Each number is 200 + 40 x the weight over its row's rms, rounded and kept within 0 to 999. Layers, rows and columns count from 0. The size before them is the row's rms in percent of the matrix's.

# layer 12 MLP up, 1024x256, rms 0.046, rows 267-294, columns 0-127
098,172,231,184,183,174,270,144,205,180,260,156,134,224,186,241,255,163,235,202,218,273,190,185,139,238,162,119,256,185,193,254,176,180,182,295,191,210,236,222,212,177,204,196,171,221,214,190,194,227,182,145,242,182,291,154,175,156,125,207,72,198,211,201,193,223,131,230,234,214,216,208,280,220,170,218,172,240,163,173,203,147,178,260,243,156,194,167,260,248,220,195,171,229,213,215,170,257,168,255,178,167,181,243,234,200,199,215,197,140,218,155,207,235,229,196,203,170,193,127,226,241,202,221,270,176,253,180,208
106,180,245,187,155,166,185,174,161,227,200,195,217,181,190,221,230,155,179,254,179,280,181,224,235,164,153,236,226,230,207,198,188,233,186,201,173,196,191,211,301,197,141,197,235,284,234,191,178,179,164,193,224,169,143,128,234,194,222,235,297,234,206,172,201,227,222,128,150,241,230,294,316,130,241,161,240,210,217,192,237,210,188,182,207,183,189,228,213,181,214,261,189,148,168,188,198,155,180,168,232,132,147,225,220,163,232,205,251,171,220,190,201,226,183,134,160,251,178,197,236,237,233,143,245,221,270,206,225
099,141,193,174,181,225,212,207,174,147,258,219,206,137,200,219,171,175,177,242,195,209,213,156,192,193,184,208,235,212,245,259,142,195,123,251,274,192,213,186,198,196,210,111,174,181,220,151,205,189,152,162,205,158,181,217,251,239,184,185,231,234,219,201,130,275,215,167,157,206,231,188,208,154,118,202,197,216,178,216,161,161,201,175,264,214,219,171,226,187,188,236,191,181,289,162,217,187,215,226,161,192,224,201,219,169,153,247,273,178,225,95,250,237,201,243,262,202,287,245,168,213,195,193,251,158,166,162,113
095,143,292,247,154,250,187,205,268,192,190,243,291,168,146,199,218,190,181,188,199,178,218,205,181,240,218,223,177,150,227,179,166,211,214,183,155,280,244,262,195,205,189,289,209,222,200,164,236,219,274,195,143,220,241,144,163,137,203,207,301,248,180,202,154,212,245,149,184,124,213,155,232,216,129,221,230,182,220,215,188,207,214,203,185,121,154,200,223,228,203,160,188,156,211,181,263,180,257,249,285,248,134,211,190,221,185,230,246,290,201,169,236,153,162,185,225,114,174,178,146,181,85,132,197,218,248,239,209
105,226,213,242,219,225,174,146,181,169,192,156,232,207,190,232,223,216,164,100,309,173,226,238,208,196,172,214,167,259,220,225,95,169,160,135,212,169,259,264,145,174,210,252,207,268,186,273,182,217,219,181,150,188,254,216,172,131,184,264,177,203,226,162,247,188,209,260,245,182,157,254,174,164,188,134,281,185,262,164,196,156,221,148,193,201,218,183,197,243,221,200,207,165,244,165,155,164,162,168,185,200,186,160,188,209,159,238,182,210,179,220,215,213,228,215,217,181,227,181,241,203,157,138,241,173,162,190,135
102,159,179,131,212,187,235,237,202,183,231,202,219,146,181,125,219,188,191,258,164,167,209,213,175,260,208,268,143,218,149,238,189,206,183,206,157,244,159,169,227,223,242,179,230,136,221,189,303,175,166,230,236,211,162,245,146,236,236,133,162,211,185,165,301,240,217,181,153,210,171,227,180,148,246,190,219,217,91,141,190,156,175,216,219,119,172,257,153,264,239,174,116,200,188,181,184,221,235,212,233,145,224,158,207,235,277,219,261,195,198,181,175,158,203,221,243,174,258,159,266,214,102,171,171,151,168,183,198
110,202,113,215,263,203,145,151,194,252,257,205,195,155,211,243,147,191,238,201,196,239,256,195,190,200,148,170,170,159,196,262,158,245,246,176,152,246,178,205,162,130,210,217,212,119,247,109,221,189,196,169,233,173,184,214,157,164,247,304,234,200,221,193,166,233,180,190,141,246,168,204,160,171,145,177,261,153,141,198,263,204,222,204,182,202,116,178,175,269,192,257,172,221,182,204,171,200,208,134,207,220,195,203,155,145,144,208,242,174,202,144,233,136,176,101,219,146,285,177,147,175,243,181,268,207,156,164,133
099,146,234,202,213,195,121,201,272,207,178,161,221,189,168,263,194,107,222,246,249,153,169,242,230,180,229,174,235,198,149,191,183,147,153,237,251,180,198,137,161,194,214,179,234,166,156,194,193,184,102,135,237,230,247,193,216,128,168,229,189,183,227,154,169,162,273,197,157,211,232,183,228,164,218,161,246,137,222,158,183,163,187,112,254,206,189,218,199,243,230,219,177,204,154,182,212,166,187,209,248,239,237,222,153,202,178,220,239,222,263,218,216,231,179,313,207,229,321,186,184,237,179,207,133,221,182,163,208
100,191,253,160,223,165,197,218,200,220,187,204,244,200,238,150,235,136,155,267,176,186,221,176,183,186,212,214,193,242,189,191,135,200,161,205,270,170,219,276,198,209,220,178,184,130,263,129,227,169,217,209,204,157,167,149,166,283,204,192,235,190,142,211,158,221,212,172,223,218,129,265,167,160,180,208,210,213,142,202,158,146,203,216,227,278,217,257,204,121,208,275,199,219,218,264,208,172,98,286,219,181,158,168,235,233,197,138,218,231,212,239,209,228,145,224,102,234,235,178,198,251,198,193,200,178,198,183,128
096,161,249,176,290,178,251,192,222,242,250,132,172,228,164,176,198,208,164,131,206,210,190,168,248,159,168,239,136,206,162,202,230,122,169,200,162,225,256,233,228,184,302,242,291,230,169,226,156,203,158,183,228,199,199,139,164,188,233,113,174,244,255,267,246,139,167,228,263,209,158,179,139,173,192,156,236,269,222,168,160,137,260,158,190,150,159,260,249,170,224,250,225,206,248,217,244,143,188,204,206,178,182,152,215,197,178,248,186,201,219,194,197,175,245,194,199,185,144,261,241,216,168,217,216,195,178,202,256
101,147,185,149,301,206,179,151,234,203,192,258,196,232,185,234,231,222,173,174,211,216,192,183,224,173,168,247,166,140,177,302,249,173,283,212,161,223,250,241,155,233,211,212,155,233,199,173,169,204,191,189,69,239,188,260,154,210,193,229,171,209,268,211,227,194,240,244,181,164,240,251,299,186,252,184,226,219,157,183,230,176,122,251,214,157,142,143,213,161,154,187,254,155,221,181,210,219,185,180,177,203,209,121,125,138,227,203,185,209,208,198,207,228,165,235,171,205,223,188,203,194,133,206,238,196,178,191,206
099,174,221,216,168,175,167,87,266,229,233,254,161,193,178,195,187,248,197,184,202,222,220,137,173,270,197,187,174,188,307,161,233,203,237,231,179,188,221,209,162,220,185,241,146,187,208,177,211,260,259,217,231,196,212,143,232,162,191,201,202,286,270,187,213,220,122,212,233,220,198,212,147,208,225,145,234,194,211,201,184,282,236,266,236,190,148,208,254,161,186,236,248,233,186,171,259,189,189,241,155,132,190,200,123,186,105,180,292,195,159,182,184,140,143,196,106,204,258,211,213,263,197,146,155,211,153,210,191
096,229,183,182,193,241,257,260,193,232,216,263,163,164,234,186,218,228,203,254,215,163,210,229,267,217,204,221,184,208,167,172,219,129,226,259,122,148,275,177,249,175,133,156,235,221,204,189,181,227,198,92,148,203,157,193,207,229,150,216,224,129,228,155,195,208,183,168,260,198,299,210,222,191,240,161,147,159,190,148,259,149,246,184,234,129,204,203,235,235,224,145,251,161,121,156,221,187,176,190,215,199,267,211,192,132,215,136,239,172,184,155,234,123,249,192,217,159,190,206,178,232,205,240,314,254,202,169,177
104,204,185,223,175,272,243,224,166,239,166,153,251,161,207,128,198,205,145,195,163,223,209,229,183,184,248,256,171,246,247,188,198,209,186,242,191,156,236,283,219,203,157,251,271,166,167,147,223,207,233,186,229,257,248,148,157,225,103,147,250,228,227,183,247,217,185,210,73,200,187,154,213,202,252,200,186,230,162,178,246,173,238,207,222,217,191,182,219,145,161,195,223,227,235,164,151,235,152,180,129,186,182,263,121,208,247,236,172,171,195,202,273,187,232,199,235,244,220,254,244,166,195,194,240,188,201,170,232
104,202,185,207,199,265,157,149,268,206,148,249,167,187,177,208,151,209,190,147,134,157,159,203,167,229,202,224,281,211,146,182,229,171,280,142,199,233,240,208,199,270,299,258,182,229,143,213,226,181,177,274,132,179,200,227,217,229,243,246,214,176,200,201,158,222,231,246,209,199,146,150,311,145,269,230,196,147,285,266,168,234,164,201,204,166,222,205,275,195,173,236,190,174,166,147,211,216,172,167,247,189,198,210,124,187,201,201,284,270,216,190,205,187,144,217,196,137,170,191,189,205,204,157,217,255,220,227,263
100,165,210,215,221,224,295,163,122,139,246,170,210,163,192,172,134,272,165,238,271,161,214,149,197,227,203,236,93,168,180,252,232,172,206,216,257,187,216,259,183,191,120,265,201,195,195,225,245,183,211,139,175,249,153,155,167,187,177,189,182,231,205,165,183,179,229,244,310,172,210,196,146,180,221,185,235,210,223,210,276,183,132,200,212,186,273,188,232,210,164,207,121,215,142,321,197,200,153,186,145,245,162,165,198,227,221,233,175,240,183,158,160,206,216,237,159,207,205,196,252,206,154,181,157,322,153,258,140
108,145,125,241,219,181,198,247,196,200,208,250,188,184,107,194,223,180,184,250,203,203,248,220,227,222,295,236,175,246,239,162,206,190,196,187,186,249,294,166,145,193,203,256,218,175,225,209,96,156,212,175,174,145,233,142,224,192,229,138,179,161,200,248,129,192,214,159,182,250,155,136,271,161,169,236,161,268,188,161,147,163,137,255,168,207,165,175,220,284,153,214,229,209,238,235,218,224,118,151,241,246,210,200,213,174,287,228,182,221,226,146,209,112,221,138,202,182,149,194,204,223,246,177,222,183,147,181,172
094,214,152,275,168,261,272,202,103,217,224,193,285,215,189,235,189,249,212,204,131,84,224,177,167,226,200,225,206,193,184,202,230,213,216,241,157,161,237,208,217,222,184,176,242,131,207,202,255,153,209,167,215,265,233,181,271,275,220,141,158,195,268,180,268,182,184,225,188,176,138,193,148,174,222,266,153,153,189,156,188,146,218,241,244,227,187,199,155,144,204,171,208,225,146,260,194,147,196,258,260,182,147,210,185,203,144,252,147,158,116,226,198,255,236,273,266,135,175,119,269,178,157,195,181,186,197,174,167
103,154,155,195,190,161,248,153,191,184,183,355,212,129,185,163,192,218,140,228,223,230,209,219,263,180,123,201,194,230,155,247,162,213,288,180,193,214,237,232,180,229,225,203,193,288,189,145,145,154,217,194,201,174,211,138,194,209,218,225,145,233,206,275,101,279,213,266,184,191,208,199,179,314,170,198,183,192,134,230,207,169,130,164,233,143,195,216,215,233,252,193,165,248,197,201,201,239,179,217,189,256,168,188,183,184,173,206,238,163,187,222,127,134,212,220,224,126,237,251,197,227,149,236,268,283,287,169,236
100,167,241,209,176,276,171,227,133,134,123,216,171,235,207,156,252,165,178,177,255,214,176,207,174,191,218,244,235,170,239,191,204,172,207,182,186,248,210,251,268,144,172,251,138,161,199,209,248,282,194,193,180,239,173,253,162,216,122,213,149,226,301,264,215,156,237,221,318,203,185,175,159,136,202,225,113,240,233,179,173,167,215,260,155,218,183,184,231,120,162,234,168,160,172,168,187,176,226,148,217,191,198,212,256,153,219,156,166,101,237,259,252,120,222,196,256,295,236,163,213,182,183,216,242,238,162,221,235
096,246,283,204,244,175,219,264,135,154,185,163,250,139,182,127,257,190,129,151,229,175,202,209,212,235,168,217,165,254,257,194,219,213,256,240,225,231,239,147,175,210,162,203,138,144,251,193,191,235,191,203,260,120,160,177,206,257,216,215,202,164,207,184,182,122,256,227,217,135,224,272,217,191,204,259,169,186,239,168,132,180,250,196,194,204,139,211,212,222,175,118,212,246,219,161,183,258,237,173,279,216,231,204,226,158,146,202,272,180,180,262,188,242,234,189,255,212,164,210,234,114,166,174,237,197,174,195,170
091,227,177,255,158,233,225,201,216,245,136,244,170,251,221,170,196,144,185,176,205,214,228,148,198,211,202,216,182,204,202,190,235,212,212,231,212,212,227,216,192,232,210,243,231,139,216,232,161,193,207,247,177,226,137,197,215,169,243,271,303,183,164,159,189,214,222,199,201,233,218,121,174,174,168,113,233,197,216,234,170,243,141,208,169,168,189,115,189,264,191,147,81,190,282,208,128,176,219,296,176,199,209,223,243,190,175,205,189,223,221,251,224,232,226,206,226,184,246,223,246,210,208,164,232,238,216,134,171
098,146,284,262,215,199,223,206,280,137,275,151,184,205,243,144,148,200,193,194,168,156,208,205,228,179,230,223,151,259,173,210,237,152,153,171,184,146,185,202,166,213,165,206,173,155,185,221,218,175,196,186,213,122,201,244,172,196,207,209,121,208,169,244,190,255,172,219,154,203,234,207,166,238,251,143,199,192,150,181,335,265,220,156,258,137,172,174,156,189,238,244,215,171,131,208,265,182,200,124,232,216,243,184,96,234,237,194,217,264,225,174,150,137,179,170,198,251,196,188,291,200,186,132,172,235,223,141,218
094,208,223,230,274,185,203,223,257,188,239,145,122,214,186,165,119,301,188,168,181,204,264,244,194,188,206,213,120,212,172,257,219,181,204,184,152,223,269,215,197,175,145,203,134,218,147,197,255,166,286,126,203,201,168,177,201,204,95,174,196,225,242,212,211,109,230,254,256,193,245,218,137,198,184,72,171,169,146,175,200,245,184,145,246,237,177,194,165,234,210,257,212,222,121,257,189,229,219,232,181,188,196,208,211,222,166,263,227,284,145,234,250,107,228,180,166,248,177,123,218,171,208,204,214,137,143,192,198
096,225,267,232,168,153,245,137,174,166,210,150,191,180,182,178,200,189,231,165,202,171,218,100,249,178,188,164,245,251,229,171,168,175,240,227,190,189,213,137,206,230,159,256,173,204,230,179,251,210,218,145,202,188,181,176,160,231,195,287,263,196,247,167,212,262,156,216,255,235,169,138,198,237,174,153,195,213,159,182,206,128,194,211,170,210,174,144,221,195,240,194,166,228,179,181,202,288,221,174,237,160,173,227,168,191,217,175,171,200,201,150,174,198,186,154,216,225,252,159,180,140,158,149,173,114,189,151,114
103,162,238,181,189,199,196,219,204,263,170,228,195,192,223,186,260,213,227,196,193,202,152,188,147,189,295,172,244,227,238,202,174,192,166,193,164,187,214,195,171,157,186,128,197,155,142,193,233,265,206,210,184,228,218,148,190,248,169,193,242,214,175,221,191,278,249,200,170,220,149,186,169,167,146,143,177,247,149,161,204,198,297,195,207,239,184,195,238,222,158,264,210,171,205,234,209,258,248,189,141,124,308,210,215,148,179,263,248,170,182,207,237,118,239,164,154,185,118,266,190,178,145,252,217,218,149,206,230
098,129,245,222,175,274,204,195,197,267,219,241,226,99,168,242,223,196,235,202,178,246,179,256,183,159,123,257,223,128,192,183,184,176,243,187,163,174,219,221,191,170,218,184,188,229,201,206,142,207,126,140,186,212,234,272,162,189,187,211,193,145,180,183,186,238,210,244,203,261,188,186,219,250,222,227,250,172,237,143,176,246,177,236,174,157,256,243,223,171,259,257,208,223,196,207,181,170,262,172,259,204,185,260,148,235,253,206,238,193,176,201,233,253,210,172,191,237,202,212,155,205,143,196,204,223,267,247,220
112,145,187,210,209,207,194,212,179,227,243,155,173,144,221,201,237,156,192,244,194,172,191,204,222,220,197,207,190,256,221,162,335,207,183,195,198,189,232,113,238,236,183,244,210,215,237,181,175,211,279,202,172,174,201,175,156,261,176,152,174,158,314,257,240,233,214,206,155,190,142,196,206,179,202,200,129,172,203,115,245,145,140,245,187,225,221,207,229,199,192,124,213,228,204,219,189,203,197,236,216,209,287,158,244,125,142,244,258,199,121,225,257,195,151,163,232,195,245,214,220,193,193,207,166,173,198,150,200
# layer 12 MLP down (transposed), 1024x256, rms 0.046, rows 267-293, columns 0-127
097,225,244,229,229,177,179,295,227,202,199,186,187,211,140,110,127,244,156,310,204,156,95,184,215,166,195,220,200,176,213,268,245,206,234,183,233,152,161,212,229,186,210,151,198,206,149,211,240,185,188,216,169,241,158,242,197,255,267,138,269,227,222,246,253,266,235,227,161,161,159,212,232,155,224,254,209,209,210,173,148,195,167,168,145,201,315,240,153,138,112,210,210,232,236,154,189,194,142,239,205,250,193,161,180,225,218,198,196,261,187,235,176,219,197,232,178,209,146,157,192,202,165,150,144,206,201,246,182
103,149,231,232,200,247,189,161,208,202,196,172,270,217,165,201,149,247,151,160,205,139,206,219,211,199,270,197,137,195,235,198,106,105,128,195,218,203,168,160,119,217,198,155,106,187,211,226,177,225,183,190,241,214,220,249,178,237,235,179,179,171,152,115,248,270,202,263,216,259,150,194,193,205,147,150,206,225,194,217,181,167,241,278,177,194,195,191,122,191,159,276,185,166,180,167,193,136,248,138,209,251,188,197,221,191,195,246,156,176,212,207,251,229,206,218,285,155,185,220,155,179,156,217,220,170,164,179,212
095,216,165,198,233,143,168,210,212,254,160,162,201,242,249,167,229,218,150,170,255,207,164,223,206,243,202,222,177,213,201,196,197,175,262,145,139,218,223,265,229,181,174,258,231,196,128,181,192,265,224,254,176,227,99,136,182,217,265,203,244,176,181,207,250,182,219,238,206,211,166,221,182,221,218,256,234,191,188,204,225,206,149,188,125,214,168,241,139,230,180,172,233,237,152,213,257,171,220,158,216,217,160,213,152,235,234,117,195,195,200,234,157,164,229,236,139,167,162,174,207,154,154,231,203,183,199,194,315
095,208,188,212,200,137,285,237,205,178,159,194,203,210,216,188,211,197,189,287,227,257,149,223,276,150,252,139,129,169,265,154,247,248,127,190,223,118,122,220,205,159,288,164,207,195,193,191,119,221,181,215,197,245,191,255,210,250,180,154,141,156,195,270,184,183,224,207,254,163,179,248,202,132,237,156,154,191,148,132,249,174,174,129,149,244,256,268,242,204,204,241,186,208,139,131,263,192,207,236,148,234,195,168,214,226,237,173,167,201,180,191,227,231,216,202,219,291,212,142,189,195,185,208,207,189,158,232,192
102,146,222,184,179,189,319,206,177,211,223,193,186,269,273,130,231,234,188,213,169,164,210,244,204,138,218,237,167,189,179,224,242,250,271,218,228,188,159,240,272,155,192,175,189,143,168,154,158,166,246,181,246,211,166,199,231,211,149,168,219,185,122,249,233,233,209,200,136,298,189,184,129,192,216,154,141,203,167,216,182,154,154,182,199,230,193,211,198,224,293,176,167,187,115,185,216,254,208,250,190,221,216,275,161,223,309,175,218,241,197,184,216,203,192,178,181,241,193,216,183,172,256,208,151,273,213,227,191
100,267,189,215,185,254,179,159,237,151,154,219,104,235,241,192,189,193,258,194,161,152,255,194,263,250,158,157,266,206,142,211,254,229,249,228,245,262,194,245,150,191,210,212,201,194,219,205,287,193,281,234,231,177,171,204,248,175,192,170,186,194,207,204,196,189,184,240,247,224,159,225,199,206,190,286,238,181,172,190,254,205,207,163,224,173,136,95,251,227,172,149,250,228,258,136,136,152,174,140,199,208,159,228,253,245,201,160,206,211,165,128,145,208,221,184,164,146,225,313,169,281,166,238,146,260,152,155,227
113,191,178,181,219,202,194,204,259,206,136,205,206,217,196,261,162,229,190,97,145,157,183,159,225,171,279,179,193,212,159,238,152,232,205,152,246,133,193,185,191,183,180,112,166,232,153,233,229,152,209,133,260,274,238,225,174,269,145,190,85,212,176,208,216,163,179,220,274,185,230,259,191,236,227,228,157,160,265,161,229,209,206,227,203,218,219,240,128,222,177,155,190,204,190,185,217,178,83,235,199,214,233,188,182,208,200,175,184,129,222,271,206,254,245,200,127,240,184,188,269,208,150,224,165,182,158,159,299
095,196,148,285,220,147,258,141,174,166,158,152,199,207,241,188,151,297,130,178,147,275,178,190,118,230,212,192,206,199,267,208,217,166,232,224,204,179,200,261,217,241,218,219,226,170,173,271,217,182,223,152,142,133,175,179,146,218,244,239,208,207,185,255,178,140,189,223,213,174,217,193,142,126,224,277,246,258,114,202,259,196,190,279,222,197,243,163,163,173,212,217,194,199,262,201,185,236,239,135,214,163,152,222,96,189,201,184,161,195,210,227,142,238,290,177,158,160,129,243,253,141,247,203,160,233,122,213,169
100,185,175,185,216,210,107,229,168,158,189,183,162,269,180,164,226,157,242,237,214,181,152,158,192,148,224,185,213,148,245,166,250,308,134,160,228,108,168,155,184,292,191,126,203,211,230,119,181,239,218,224,217,205,159,237,176,200,132,191,163,282,232,229,192,131,180,246,200,195,188,152,229,203,237,188,234,208,180,167,308,150,191,241,219,158,225,170,249,155,210,113,236,185,226,220,254,148,229,240,192,192,295,230,243,192,185,153,118,250,186,163,230,178,197,150,200,216,181,157,221,188,232,229,209,196,227,185,215
095,160,167,196,144,245,222,257,134,174,136,234,216,203,173,275,226,186,201,245,244,214,205,180,175,147,115,141,208,142,247,177,153,214,217,202,189,223,184,270,214,236,185,196,272,216,208,222,295,215,280,136,194,152,136,224,176,160,229,251,236,165,145,142,124,219,250,156,154,182,216,207,205,225,143,251,213,134,189,270,193,282,231,182,173,214,183,152,139,214,150,139,208,286,164,191,174,275,266,221,223,191,248,165,191,225,188,191,218,225,191,185,229,278,288,178,272,170,274,194,146,222,186,184,183,251,187,204,195
100,182,214,202,217,167,215,248,213,189,231,179,136,159,258,178,193,126,164,237,169,184,234,179,197,196,260,201,192,220,185,110,244,214,206,173,226,200,196,189,190,155,247,222,228,199,256,200,193,216,257,183,305,224,149,98,210,181,204,178,194,162,240,165,145,151,209,201,217,279,188,186,118,223,222,203,274,182,279,233,132,173,227,188,174,177,218,172,238,188,190,178,211,212,165,167,160,181,283,174,152,158,215,246,195,276,221,195,212,169,159,186,235,214,232,149,203,242,213,201,153,180,180,191,153,256,122,237,149
099,222,201,156,216,173,283,214,130,135,187,157,172,188,145,135,229,193,171,166,138,223,174,275,209,170,174,214,241,233,124,247,192,211,206,199,249,165,232,189,185,222,263,206,254,160,209,229,210,188,146,219,177,237,225,215,152,229,276,141,191,214,144,232,221,216,209,149,221,152,129,195,195,170,236,208,227,267,215,209,209,185,173,161,195,205,227,208,158,197,197,170,228,224,245,269,171,193,207,160,166,247,203,189,195,214,214,197,147,135,263,295,184,195,233,173,277,181,163,200,214,175,161,229,213,198,237,206,231
097,175,206,210,186,199,197,172,140,232,225,247,215,213,230,163,257,208,201,202,157,195,223,145,148,242,170,241,272,197,286,183,242,254,208,219,158,295,174,207,177,178,136,224,212,210,149,219,163,227,185,279,237,173,196,226,158,108,216,261,199,203,219,161,213,234,163,217,170,242,204,225,205,164,196,127,170,270,151,203,222,192,178,179,134,221,198,164,242,165,243,259,229,220,176,215,158,254,123,207,225,220,108,152,200,252,216,218,187,278,236,202,228,169,146,215,203,158,171,183,166,140,270,211,172,162,156,250,166
108,145,182,203,193,129,258,119,164,121,183,252,204,210,248,174,234,207,159,161,143,157,224,136,165,180,215,205,224,139,144,247,195,210,202,206,180,211,174,114,276,147,271,145,167,208,149,153,228,141,169,239,155,205,204,193,174,196,264,194,192,238,294,253,148,122,232,186,239,273,250,161,160,212,266,142,149,188,184,183,189,201,191,209,141,232,164,166,257,167,245,273,294,154,194,153,219,173,217,224,264,273,140,117,228,190,220,166,149,248,240,143,184,188,196,201,221,204,202,169,167,217,184,199,197,251,209,257,212
100,253,188,217,185,227,210,274,172,173,243,162,195,220,219,212,236,260,135,186,258,270,259,224,141,223,213,199,232,135,210,173,126,180,171,186,270,166,147,180,169,174,181,264,191,121,232,174,216,218,131,176,235,156,174,177,173,177,190,226,157,222,148,148,215,203,188,129,123,179,228,266,174,292,142,187,238,195,161,166,228,185,222,212,225,189,199,229,209,129,246,194,255,175,133,255,237,187,213,263,180,165,141,196,241,215,268,167,118,140,197,232,182,221,210,151,258,276,240,226,194,231,206,232,225,139,210,234,146
104,297,163,205,238,222,162,190,163,241,183,186,187,239,168,212,155,195,233,213,183,211,117,198,198,154,159,213,131,258,248,186,147,168,170,205,193,235,159,144,164,154,166,142,204,181,170,271,222,186,222,122,226,245,191,225,143,283,259,177,196,166,117,137,159,142,122,265,135,145,193,291,214,238,214,176,182,189,163,308,206,154,235,198,183,172,206,145,173,230,168,116,128,178,151,153,160,203,229,230,156,190,286,214,184,220,270,199,257,173,208,236,262,193,216,214,256,232,228,171,241,184,195,189,274,184,201,241,204
103,156,205,175,169,199,259,240,161,120,178,222,193,166,251,151,177,168,178,162,226,308,177,217,210,196,239,220,268,211,216,244,264,210,262,214,173,239,213,219,210,192,239,168,208,254,200,154,174,268,137,178,271,124,162,218,109,174,177,210,233,172,271,170,215,216,198,246,201,244,173,212,162,228,236,173,208,146,190,150,203,245,199,147,185,174,175,152,135,198,245,223,140,247,198,194,122,145,168,265,197,143,260,211,222,284,151,181,175,177,256,213,199,261,159,218,113,214,227,165,212,187,174,124,231,173,151,274,225
094,291,198,134,238,248,254,173,223,200,201,195,161,99,184,171,211,167,179,119,266,241,196,276,185,258,97,250,191,222,169,167,196,294,199,227,185,248,220,164,165,199,168,206,141,234,146,236,222,201,132,220,161,263,168,244,171,189,181,233,223,258,117,220,194,207,253,202,249,176,180,247,220,191,187,193,67,167,144,143,236,235,231,169,186,171,171,130,194,162,234,217,175,190,203,146,207,193,204,194,173,157,170,144,215,168,187,202,187,196,300,210,140,138,178,135,199,224,198,195,184,231,219,176,162,203,197,255,199
096,229,209,218,217,255,293,215,271,228,197,151,169,217,204,226,171,203,220,153,169,222,179,203,109,180,171,267,133,263,267,139,196,117,182,159,220,156,164,183,145,190,184,264,188,235,144,215,205,163,248,172,213,184,196,258,139,164,148,163,221,203,224,156,193,278,149,195,196,105,144,260,254,173,278,176,288,181,232,218,160,186,193,207,162,204,155,225,258,182,190,167,141,180,233,145,200,256,228,213,247,175,146,217,239,286,159,213,259,186,246,138,244,207,228,205,149,200,159,195,174,206,200,147,164,198,213,238,177
096,222,172,236,142,160,291,223,220,199,277,173,224,269,127,202,190,162,228,189,115,157,206,240,219,205,162,180,198,258,231,225,154,211,226,211,174,209,186,274,202,197,140,171,221,194,239,212,122,143,150,274,159,193,254,163,193,209,168,188,210,200,238,196,189,196,214,206,106,214,231,243,210,223,190,189,235,171,182,195,191,175,270,200,203,233,184,250,226,233,259,220,177,241,177,271,199,158,219,168,138,230,212,207,198,199,197,248,255,160,242,182,257,261,183,221,143,50,141,215,202,179,222,131,245,171,241,168,219
095,208,155,141,255,163,121,179,215,165,204,198,248,226,189,242,175,264,184,252,213,203,246,215,199,226,243,182,217,196,203,218,157,256,182,158,203,195,221,221,200,185,172,233,237,168,201,186,241,170,236,151,183,186,167,229,301,97,197,179,171,213,249,269,184,137,153,249,181,193,142,160,175,274,166,242,300,219,190,269,230,159,225,186,193,142,235,105,239,219,215,196,150,187,163,234,156,155,190,209,142,236,190,211,207,255,154,132,274,271,188,235,246,267,119,141,190,192,115,205,181,248,248,151,237,188,212,158,241
091,149,204,199,217,169,218,224,181,192,186,157,180,209,251,218,276,146,211,186,215,227,208,191,119,213,220,174,214,190,135,204,163,259,252,253,218,258,177,209,214,253,220,199,206,178,178,187,239,145,169,111,242,135,207,219,139,163,212,217,265,149,259,252,230,248,227,176,156,196,202,170,156,244,209,158,157,189,176,254,209,234,232,163,143,185,178,242,190,233,239,210,244,264,189,203,161,223,294,208,184,233,237,172,158,224,176,158,215,244,172,132,221,101,257,194,195,232,203,190,227,219,223,166,221,246,151,182,217
102,193,206,108,220,213,143,183,231,235,257,234,159,225,200,235,246,200,211,260,204,254,213,234,175,264,147,248,243,147,248,192,153,223,275,287,181,199,233,172,267,199,194,146,199,196,71,189,263,181,227,157,192,170,191,221,157,229,205,199,184,167,178,249,211,204,179,163,206,248,137,205,216,156,212,272,334,145,192,156,182,131,245,248,188,249,218,239,208,253,153,277,206,175,255,205,189,231,216,293,159,148,208,216,211,168,177,224,166,176,227,157,219,233,267,208,183,176,193,195,221,191,267,242,250,222,206,193,239
095,189,168,149,114,146,201,192,296,207,231,230,179,181,212,271,222,166,129,154,224,191,233,144,170,261,209,238,236,141,133,196,240,182,240,174,201,209,190,161,217,218,232,266,131,219,162,137,177,215,150,235,189,201,207,233,227,151,271,214,176,168,258,153,187,144,143,175,175,220,163,206,243,182,291,280,224,217,250,155,208,168,160,191,159,182,133,172,234,248,216,120,143,192,217,232,197,161,143,191,226,231,201,239,238,258,184,256,207,171,199,172,225,230,198,212,174,114,219,277,179,228,283,214,272,143,269,220,210
098,162,161,151,225,173,198,166,141,178,225,229,263,158,234,185,243,231,231,272,160,212,151,219,178,161,207,211,238,160,246,285,152,241,228,167,262,141,169,252,246,126,233,219,181,234,175,183,175,192,150,248,185,222,239,232,182,189,185,151,180,201,141,221,230,198,178,200,247,193,180,149,134,223,173,200,195,246,284,134,182,170,141,208,197,177,234,180,174,147,268,205,223,228,232,246,159,181,144,125,158,238,231,193,182,191,190,193,178,218,260,143,175,245,196,145,203,299,128,215,194,266,230,141,181,279,197,194,278
104,215,184,236,201,148,198,168,179,192,194,202,216,243,208,222,194,196,149,181,151,179,254,223,232,134,174,232,234,195,131,204,188,215,292,231,191,250,211,261,225,189,220,228,199,274,189,228,213,156,144,238,217,163,200,219,272,173,175,235,86,236,286,222,214,155,224,204,232,133,306,231,181,217,257,226,208,146,254,274,203,264,168,195,226,131,140,232,209,189,226,139,179,194,159,153,156,140,156,207,233,240,163,143,172,272,194,188,194,199,169,182,183,248,197,269,201,139,236,141,248,224,243,125,226,176,142,197,127
096,252,206,216,168,161,200,207,145,106,198,189,242,259,178,126,182,266,180,212,237,201,143,145,239,238,158,254,254,178,241,188,180,238,251,213,137,187,203,183,191,215,187,228,216,234,192,248,209,147,208,236,225,193,143,131,240,226,287,186,236,210,137,205,281,137,272,212,218,121,220,147,188,238,161,134,256,195,223,164,214,206,207,168,162,238,180,178,197,210,215,131,290,207,162,203,267,279,158,159,254,257,221,169,233,182,208,186,147,190,143,275,172,213,219,192,229,210,143,209,212,197,220,171,219,160,209,175,156